config.yaml
d_mlp: 256
vocab_size: 2798
norm_eps: 1e-05
init_std_up: 0.0873
weight_decay: 0.0
batch_tokens: 16384
train_tokens: 115200000
steps: 7032
Each number is 200 + 20 x the weight over its row's rms, rounded and kept within 0 to 999. Layers, rows and columns count from 0. The size before them is the row's rms in percent of the matrix's.

# layer 3 MLP up, 256x64, rms 0.32, rows 228-253, columns 0-63
102,196,201,197,226,184,172,203,180,197,158,175,227,205,206,204,194,192,211,202,190,195,202,216,191,190,173,185,211,158,233,217,208,228,211,206,198,174,183,226,187,224,174,193,221,193,173,176,242,216,197,216,203,193,218,222,237,159,208,214,214,174,228,169,208
083,187,197,200,195,205,210,229,185,212,178,189,199,219,197,243,207,187,209,202,175,177,160,226,209,181,214,204,195,178,192,181,248,201,208,227,156,215,234,235,174,175,195,189,209,195,188,171,183,172,181,190,194,191,211,193,195,204,227,195,196,237,232,205,226
128,209,217,196,199,185,154,204,211,192,168,193,174,212,185,210,205,191,210,199,156,206,190,252,178,230,176,192,197,201,211,210,210,190,196,225,232,188,197,198,204,201,152,207,206,230,223,184,213,217,204,171,174,200,210,230,168,214,206,193,239,198,187,197,168
109,176,195,238,204,235,231,212,196,232,216,209,197,214,197,193,217,152,167,204,243,173,213,198,224,202,177,202,196,184,158,209,213,194,219,221,194,191,206,187,185,227,207,201,233,223,207,166,207,182,201,188,199,205,190,182,171,220,163,188,211,200,177,215,190
107,193,190,203,218,174,240,223,208,250,225,218,173,171,201,214,206,182,190,211,193,190,196,193,197,183,179,187,216,206,233,231,211,224,190,216,214,169,211,214,175,185,220,214,208,173,185,198,178,217,221,228,215,184,171,196,170,184,179,214,201,180,209,156,219
094,230,195,201,200,219,205,200,236,219,228,252,204,207,195,195,195,208,197,173,220,205,210,201,232,186,157,216,193,204,245,206,214,191,209,183,180,172,186,218,183,209,199,142,240,174,170,186,186,191,199,222,202,214,186,186,173,196,199,190,214,203,200,212,211
105,222,213,213,174,228,204,180,183,195,173,214,219,246,175,175,215,199,220,200,210,206,174,151,195,183,200,212,200,170,165,201,184,202,185,239,207,226,222,214,225,225,196,176,201,181,216,180,173,199,197,217,220,196,203,223,214,183,186,199,177,217,240,203,200
098,188,199,167,174,183,147,211,184,183,201,202,214,214,229,188,231,149,189,241,203,200,164,216,218,186,210,212,208,198,184,190,198,207,189,198,202,207,205,179,213,188,228,172,191,221,227,184,189,178,203,201,215,182,197,190,163,223,197,204,188,253,212,188,200
084,167,220,235,178,214,249,209,208,199,192,187,235,243,218,197,212,219,200,213,216,191,161,193,198,226,189,222,186,165,181,207,198,202,208,203,197,190,169,191,161,202,194,187,204,166,193,190,172,171,221,215,186,204,171,170,188,178,185,188,186,218,189,188,209
061,199,180,198,223,198,211,205,207,219,188,202,214,184,189,170,194,176,200,236,250,200,194,242,189,184,164,194,204,178,192,188,171,170,201,234,187,189,196,181,196,190,151,221,216,218,190,202,190,188,239,236,242,177,191,180,192,207,212,193,203,209,180,198,189
095,189,222,205,196,172,210,170,216,196,188,168,200,196,171,211,172,213,194,227,217,210,207,202,212,184,176,230,156,177,207,183,235,184,201,197,156,226,198,211,183,197,181,240,213,220,199,204,174,200,175,193,221,219,203,232,201,243,195,197,233,208,188,182,213
095,188,182,225,155,206,209,226,199,180,201,216,230,202,187,218,192,195,206,197,208,209,166,182,187,222,193,242,209,165,221,214,154,229,201,180,238,207,216,189,169,238,198,193,199,196,218,190,213,175,176,198,182,185,203,214,221,213,209,222,217,212,225,186,225
108,201,192,191,235,197,229,214,187,203,195,213,161,183,155,226,202,179,244,230,183,216,191,194,184,172,190,158,180,199,181,196,225,202,216,206,226,185,220,193,200,214,191,211,220,192,168,182,184,207,198,181,194,222,218,210,188,165,185,182,228,229,214,194,171
105,204,171,170,201,197,198,211,208,183,192,201,220,154,161,198,204,176,231,226,175,195,210,176,207,210,230,222,221,157,207,225,204,209,169,224,208,205,207,218,202,183,220,216,214,220,171,210,208,215,198,213,190,230,193,223,171,176,159,193,223,178,181,194,209
122,239,177,220,210,224,192,201,190,219,204,211,180,222,189,237,178,172,209,204,216,226,202,187,232,207,205,225,205,174,195,177,169,172,164,217,202,199,231,204,184,216,183,161,215,184,184,203,160,183,219,189,189,183,186,192,194,199,194,197,175,207,180,227,160
102,196,227,175,196,188,216,188,199,216,160,207,204,199,211,245,234,216,222,177,202,225,176,221,217,175,188,204,200,199,234,193,174,194,198,181,211,187,185,221,138,183,162,203,178,194,207,186,194,208,193,171,182,212,189,206,216,191,192,176,217,219,202,196,239
122,186,230,197,214,211,214,190,201,177,212,220,187,196,220,216,199,190,206,218,186,187,233,178,229,233,181,177,242,200,200,195,229,194,201,187,247,157,202,170,210,185,198,230,170,209,183,207,190,166,206,189,203,195,182,195,178,165,206,215,219,184,166,227,192
110,197,210,200,177,197,194,233,144,208,214,200,199,191,201,189,204,202,167,199,229,185,187,184,228,221,204,229,200,211,158,208,230,198,170,181,217,220,222,233,222,189,178,187,167,200,233,208,223,203,191,232,174,190,191,198,183,179,183,203,229,213,194,180,228
111,163,201,189,156,235,184,218,197,215,195,181,200,195,218,223,211,201,213,193,174,168,186,198,198,164,187,203,231,208,183,225,223,185,199,219,207,192,200,164,214,201,235,221,198,188,174,212,216,223,164,195,239,168,192,215,204,188,198,183,210,223,200,184,163
108,186,186,206,217,190,209,233,199,234,178,189,191,176,191,211,201,198,226,186,187,237,182,168,191,185,151,215,177,192,197,217,224,190,197,202,198,154,177,198,208,227,173,199,216,180,216,223,207,221,211,228,203,172,203,197,178,236,172,188,198,200,205,162,228
091,187,184,186,224,214,221,199,206,194,211,223,172,173,200,208,215,176,212,212,167,182,204,224,224,211,186,174,180,212,198,222,225,170,196,201,201,196,199,246,180,183,198,216,184,237,182,199,211,228,188,191,213,206,208,200,163,203,155,159,236,202,166,217,206
113,179,189,195,184,224,190,182,182,214,187,217,208,202,201,203,178,182,192,213,200,188,238,234,159,213,214,215,229,215,202,220,200,245,193,225,218,174,216,217,180,209,192,187,195,182,174,175,149,198,185,235,231,219,196,215,202,223,216,179,221,184,180,223,196
119,178,176,187,178,209,204,174,182,211,192,194,213,243,224,210,234,155,208,200,222,197,166,210,207,229,179,212,219,201,212,232,182,211,175,206,221,196,208,207,208,177,214,213,187,199,191,207,191,192,179,213,191,232,205,188,225,194,185,172,211,160,188,258,199
085,189,205,184,176,184,190,190,226,211,207,169,171,227,206,213,200,196,196,182,223,157,204,210,247,215,247,209,242,196,217,232,223,193,206,190,178,213,226,179,202,210,208,192,187,175,229,187,188,179,213,219,196,160,186,184,190,205,232,193,220,196,179,203,206
080,197,202,199,170,192,210,193,196,203,228,209,221,191,209,180,240,179,169,197,170,193,192,189,228,171,171,216,190,178,228,203,216,228,207,208,223,203,208,212,155,208,178,198,183,190,194,166,173,228,175,185,205,235,220,210,188,204,227,226,184,203,246,200,214
088,222,187,199,178,186,191,200,215,170,195,179,191,208,204,234,210,188,196,202,199,163,202,212,187,178,180,225,229,186,220,202,231,208,187,184,185,191,213,193,205,208,244,190,189,193,175,216,200,156,192,239,215,202,192,178,233,194,229,217,171,226,223,229,157
# layer 3 MLP down (transposed), 256x64, rms 0.077, rows 228-252, columns 0-63
104,224,232,177,175,207,214,167,199,197,195,198,214,242,203,211,225,191,215,220,195,190,181,213,202,203,192,160,190,200,177,158,178,212,186,176,188,197,236,151,198,203,200,172,218,202,223,224,192,210,209,186,191,194,242,183,194,201,205,175,188,195,194,228,239
079,231,197,210,228,189,194,196,202,185,223,209,183,187,200,157,197,228,216,166,226,199,237,172,177,223,203,205,216,192,187,197,148,212,196,155,221,218,168,181,216,203,212,198,195,194,203,220,231,215,223,203,193,227,192,203,199,203,194,223,191,166,184,207,169
121,239,209,192,248,224,201,189,209,224,220,197,167,191,213,197,192,203,198,152,188,217,221,174,202,190,196,187,202,235,211,204,214,196,231,189,213,171,170,157,198,178,198,207,187,198,190,182,226,211,228,181,201,169,236,171,193,189,228,203,198,193,181,215,206
113,165,193,214,225,228,241,206,231,222,216,214,204,222,203,183,194,195,167,193,190,181,198,206,201,219,170,186,191,175,185,196,230,216,196,212,199,205,202,221,163,165,210,234,247,195,192,208,210,185,187,174,205,205,215,180,160,181,178,213,219,221,190,222,182
113,222,182,205,177,187,208,167,215,196,192,177,174,221,192,231,200,192,220,218,204,185,221,194,226,212,223,235,228,176,216,201,217,202,217,206,209,182,194,181,215,184,180,176,221,192,241,192,199,220,199,167,203,160,167,165,229,204,171,205,237,216,186,206,190
092,190,193,204,222,228,200,213,183,219,190,216,244,171,205,200,197,194,179,211,208,211,201,226,152,191,183,188,204,192,169,202,155,175,189,154,176,177,231,210,171,218,211,186,203,206,197,179,196,219,209,237,190,204,206,208,190,186,192,206,227,217,236,172,219
106,183,206,196,190,222,219,178,185,215,206,183,227,201,199,167,191,202,226,159,196,202,186,200,206,226,190,189,222,220,201,187,208,199,211,195,163,187,221,219,172,243,214,208,162,208,210,227,156,202,241,219,168,202,213,191,214,177,174,193,215,168,203,227,185
103,170,212,185,177,198,198,246,191,184,189,201,197,212,204,185,215,170,204,225,189,178,225,228,205,222,210,255,238,184,223,214,214,192,189,215,202,177,206,172,222,188,193,179,214,204,230,208,176,189,175,203,234,175,174,192,211,178,188,206,185,235,197,189,182
082,188,194,202,205,209,182,215,161,232,200,207,187,189,193,204,190,183,225,183,214,209,211,238,183,200,205,168,175,217,204,197,230,216,213,215,171,194,215,204,167,186,189,222,181,195,169,215,162,203,255,239,206,192,206,192,175,208,189,168,194,207,193,246,213
056,185,215,229,199,182,214,198,222,191,199,194,228,169,169,188,195,209,162,205,201,199,231,184,184,163,195,197,244,168,176,184,191,200,174,209,176,187,203,177,197,186,193,201,214,199,162,201,185,187,222,216,226,209,215,229,220,203,246,223,182,230,205,223,217
085,221,182,198,205,216,219,208,212,171,197,235,218,215,175,200,206,231,232,198,206,197,187,224,181,199,176,214,135,191,198,188,210,220,168,201,208,227,199,227,217,194,192,191,211,208,225,173,231,195,185,171,201,219,204,187,199,191,182,235,174,164,192,169,206
097,192,207,225,188,196,225,178,228,192,218,182,209,165,200,191,186,191,187,198,199,205,207,211,167,218,203,197,220,217,187,177,192,226,224,177,236,248,207,188,170,198,177,210,232,221,216,211,166,237,191,241,205,179,212,183,223,200,197,180,192,193,192,176,166
111,183,224,193,206,201,158,251,202,170,178,203,182,215,213,201,205,211,219,197,221,197,204,211,207,169,174,195,172,182,209,194,197,202,182,195,230,216,217,218,189,194,162,188,187,226,177,157,183,192,250,213,219,183,218,184,209,173,209,194,221,217,223,203,223
115,226,201,234,202,240,212,215,192,205,184,175,217,167,205,219,212,214,207,236,182,174,193,223,199,194,166,191,191,168,198,209,175,219,178,191,234,185,178,195,216,192,199,207,157,211,184,204,195,226,247,195,195,181,207,193,165,205,205,210,198,218,215,162,221
123,207,185,233,214,198,228,205,190,194,205,216,196,197,222,170,233,208,192,217,169,215,178,202,220,198,206,239,202,194,162,190,193,208,185,196,208,242,198,153,232,156,182,180,201,202,187,213,210,189,212,196,187,172,210,186,183,182,213,227,228,222,159,205,189
111,180,209,148,197,211,210,186,201,208,209,219,233,203,196,213,195,189,200,195,197,227,221,213,210,202,163,209,217,233,214,236,203,180,217,190,215,163,195,208,202,165,198,211,184,153,202,192,167,228,197,163,175,229,206,185,195,203,239,203,193,214,172,189,212
127,196,196,174,222,202,187,179,183,192,221,205,202,183,168,195,189,207,219,194,219,192,197,209,212,212,224,186,183,218,214,203,186,207,230,195,199,248,193,186,199,226,255,180,227,208,204,227,197,236,217,176,145,191,206,179,211,199,198,182,180,177,167,185,171
102,163,220,210,185,189,210,215,184,196,208,171,232,188,210,183,155,212,191,204,204,177,200,221,202,186,207,171,180,160,175,203,183,213,164,226,239,198,234,166,206,208,231,209,197,203,202,230,183,219,214,232,183,205,198,215,218,184,191,192,217,213,209,184,231
116,213,197,192,207,204,204,220,216,189,200,217,177,186,211,244,212,225,214,185,200,181,156,191,212,186,223,237,229,193,214,198,188,204,174,204,164,218,239,215,228,183,233,199,215,164,201,191,220,197,156,190,170,166,183,203,223,204,196,188,207,182,180,214,210
111,198,205,215,198,225,191,227,231,216,204,166,190,229,156,189,225,199,191,219,215,182,190,181,208,192,178,223,193,187,192,184,231,184,182,213,199,159,180,252,197,219,213,168,193,195,192,218,209,182,190,180,168,246,190,220,210,202,222,210,204,193,210,171,197
091,211,212,214,212,169,197,212,201,186,200,168,189,228,167,221,185,207,251,205,200,226,227,197,197,190,160,195,202,197,228,233,199,200,165,211,199,180,217,179,198,197,181,196,164,216,199,158,211,226,191,232,186,228,181,208,203,182,192,200,196,237,230,193,202
112,179,182,186,178,179,173,214,190,198,179,192,187,181,203,226,171,162,211,190,203,195,191,222,193,192,205,203,201,185,167,232,173,220,174,199,262,186,204,204,201,232,209,210,193,186,183,206,201,174,234,228,192,197,192,229,199,220,202,214,208,201,252,197,228
110,187,203,226,201,178,211,194,199,154,199,217,215,234,183,196,221,195,236,174,186,190,188,172,219,198,199,165,200,221,217,212,157,201,200,201,211,202,197,195,234,163,216,220,167,212,206,223,199,237,214,194,215,179,252,184,202,214,171,186,212,192,191,201,198
082,173,206,174,183,190,197,235,189,209,200,194,176,165,190,185,197,196,198,203,210,179,178,203,169,224,243,229,186,247,198,196,172,196,187,193,221,226,215,204,194,192,238,181,182,167,190,198,167,218,205,200,190,194,228,210,244,188,211,202,224,224,222,193,220
072,230,185,211,190,205,171,180,206,193,245,198,207,198,206,197,186,196,206,194,207,208,185,228,188,190,245,204,193,204,162,181,185,191,208,220,198,205,165,206,226,211,197,198,210,177,183,185,200,219,192,187,149,240,190,213,217,221,223,245,181,176,172,193,232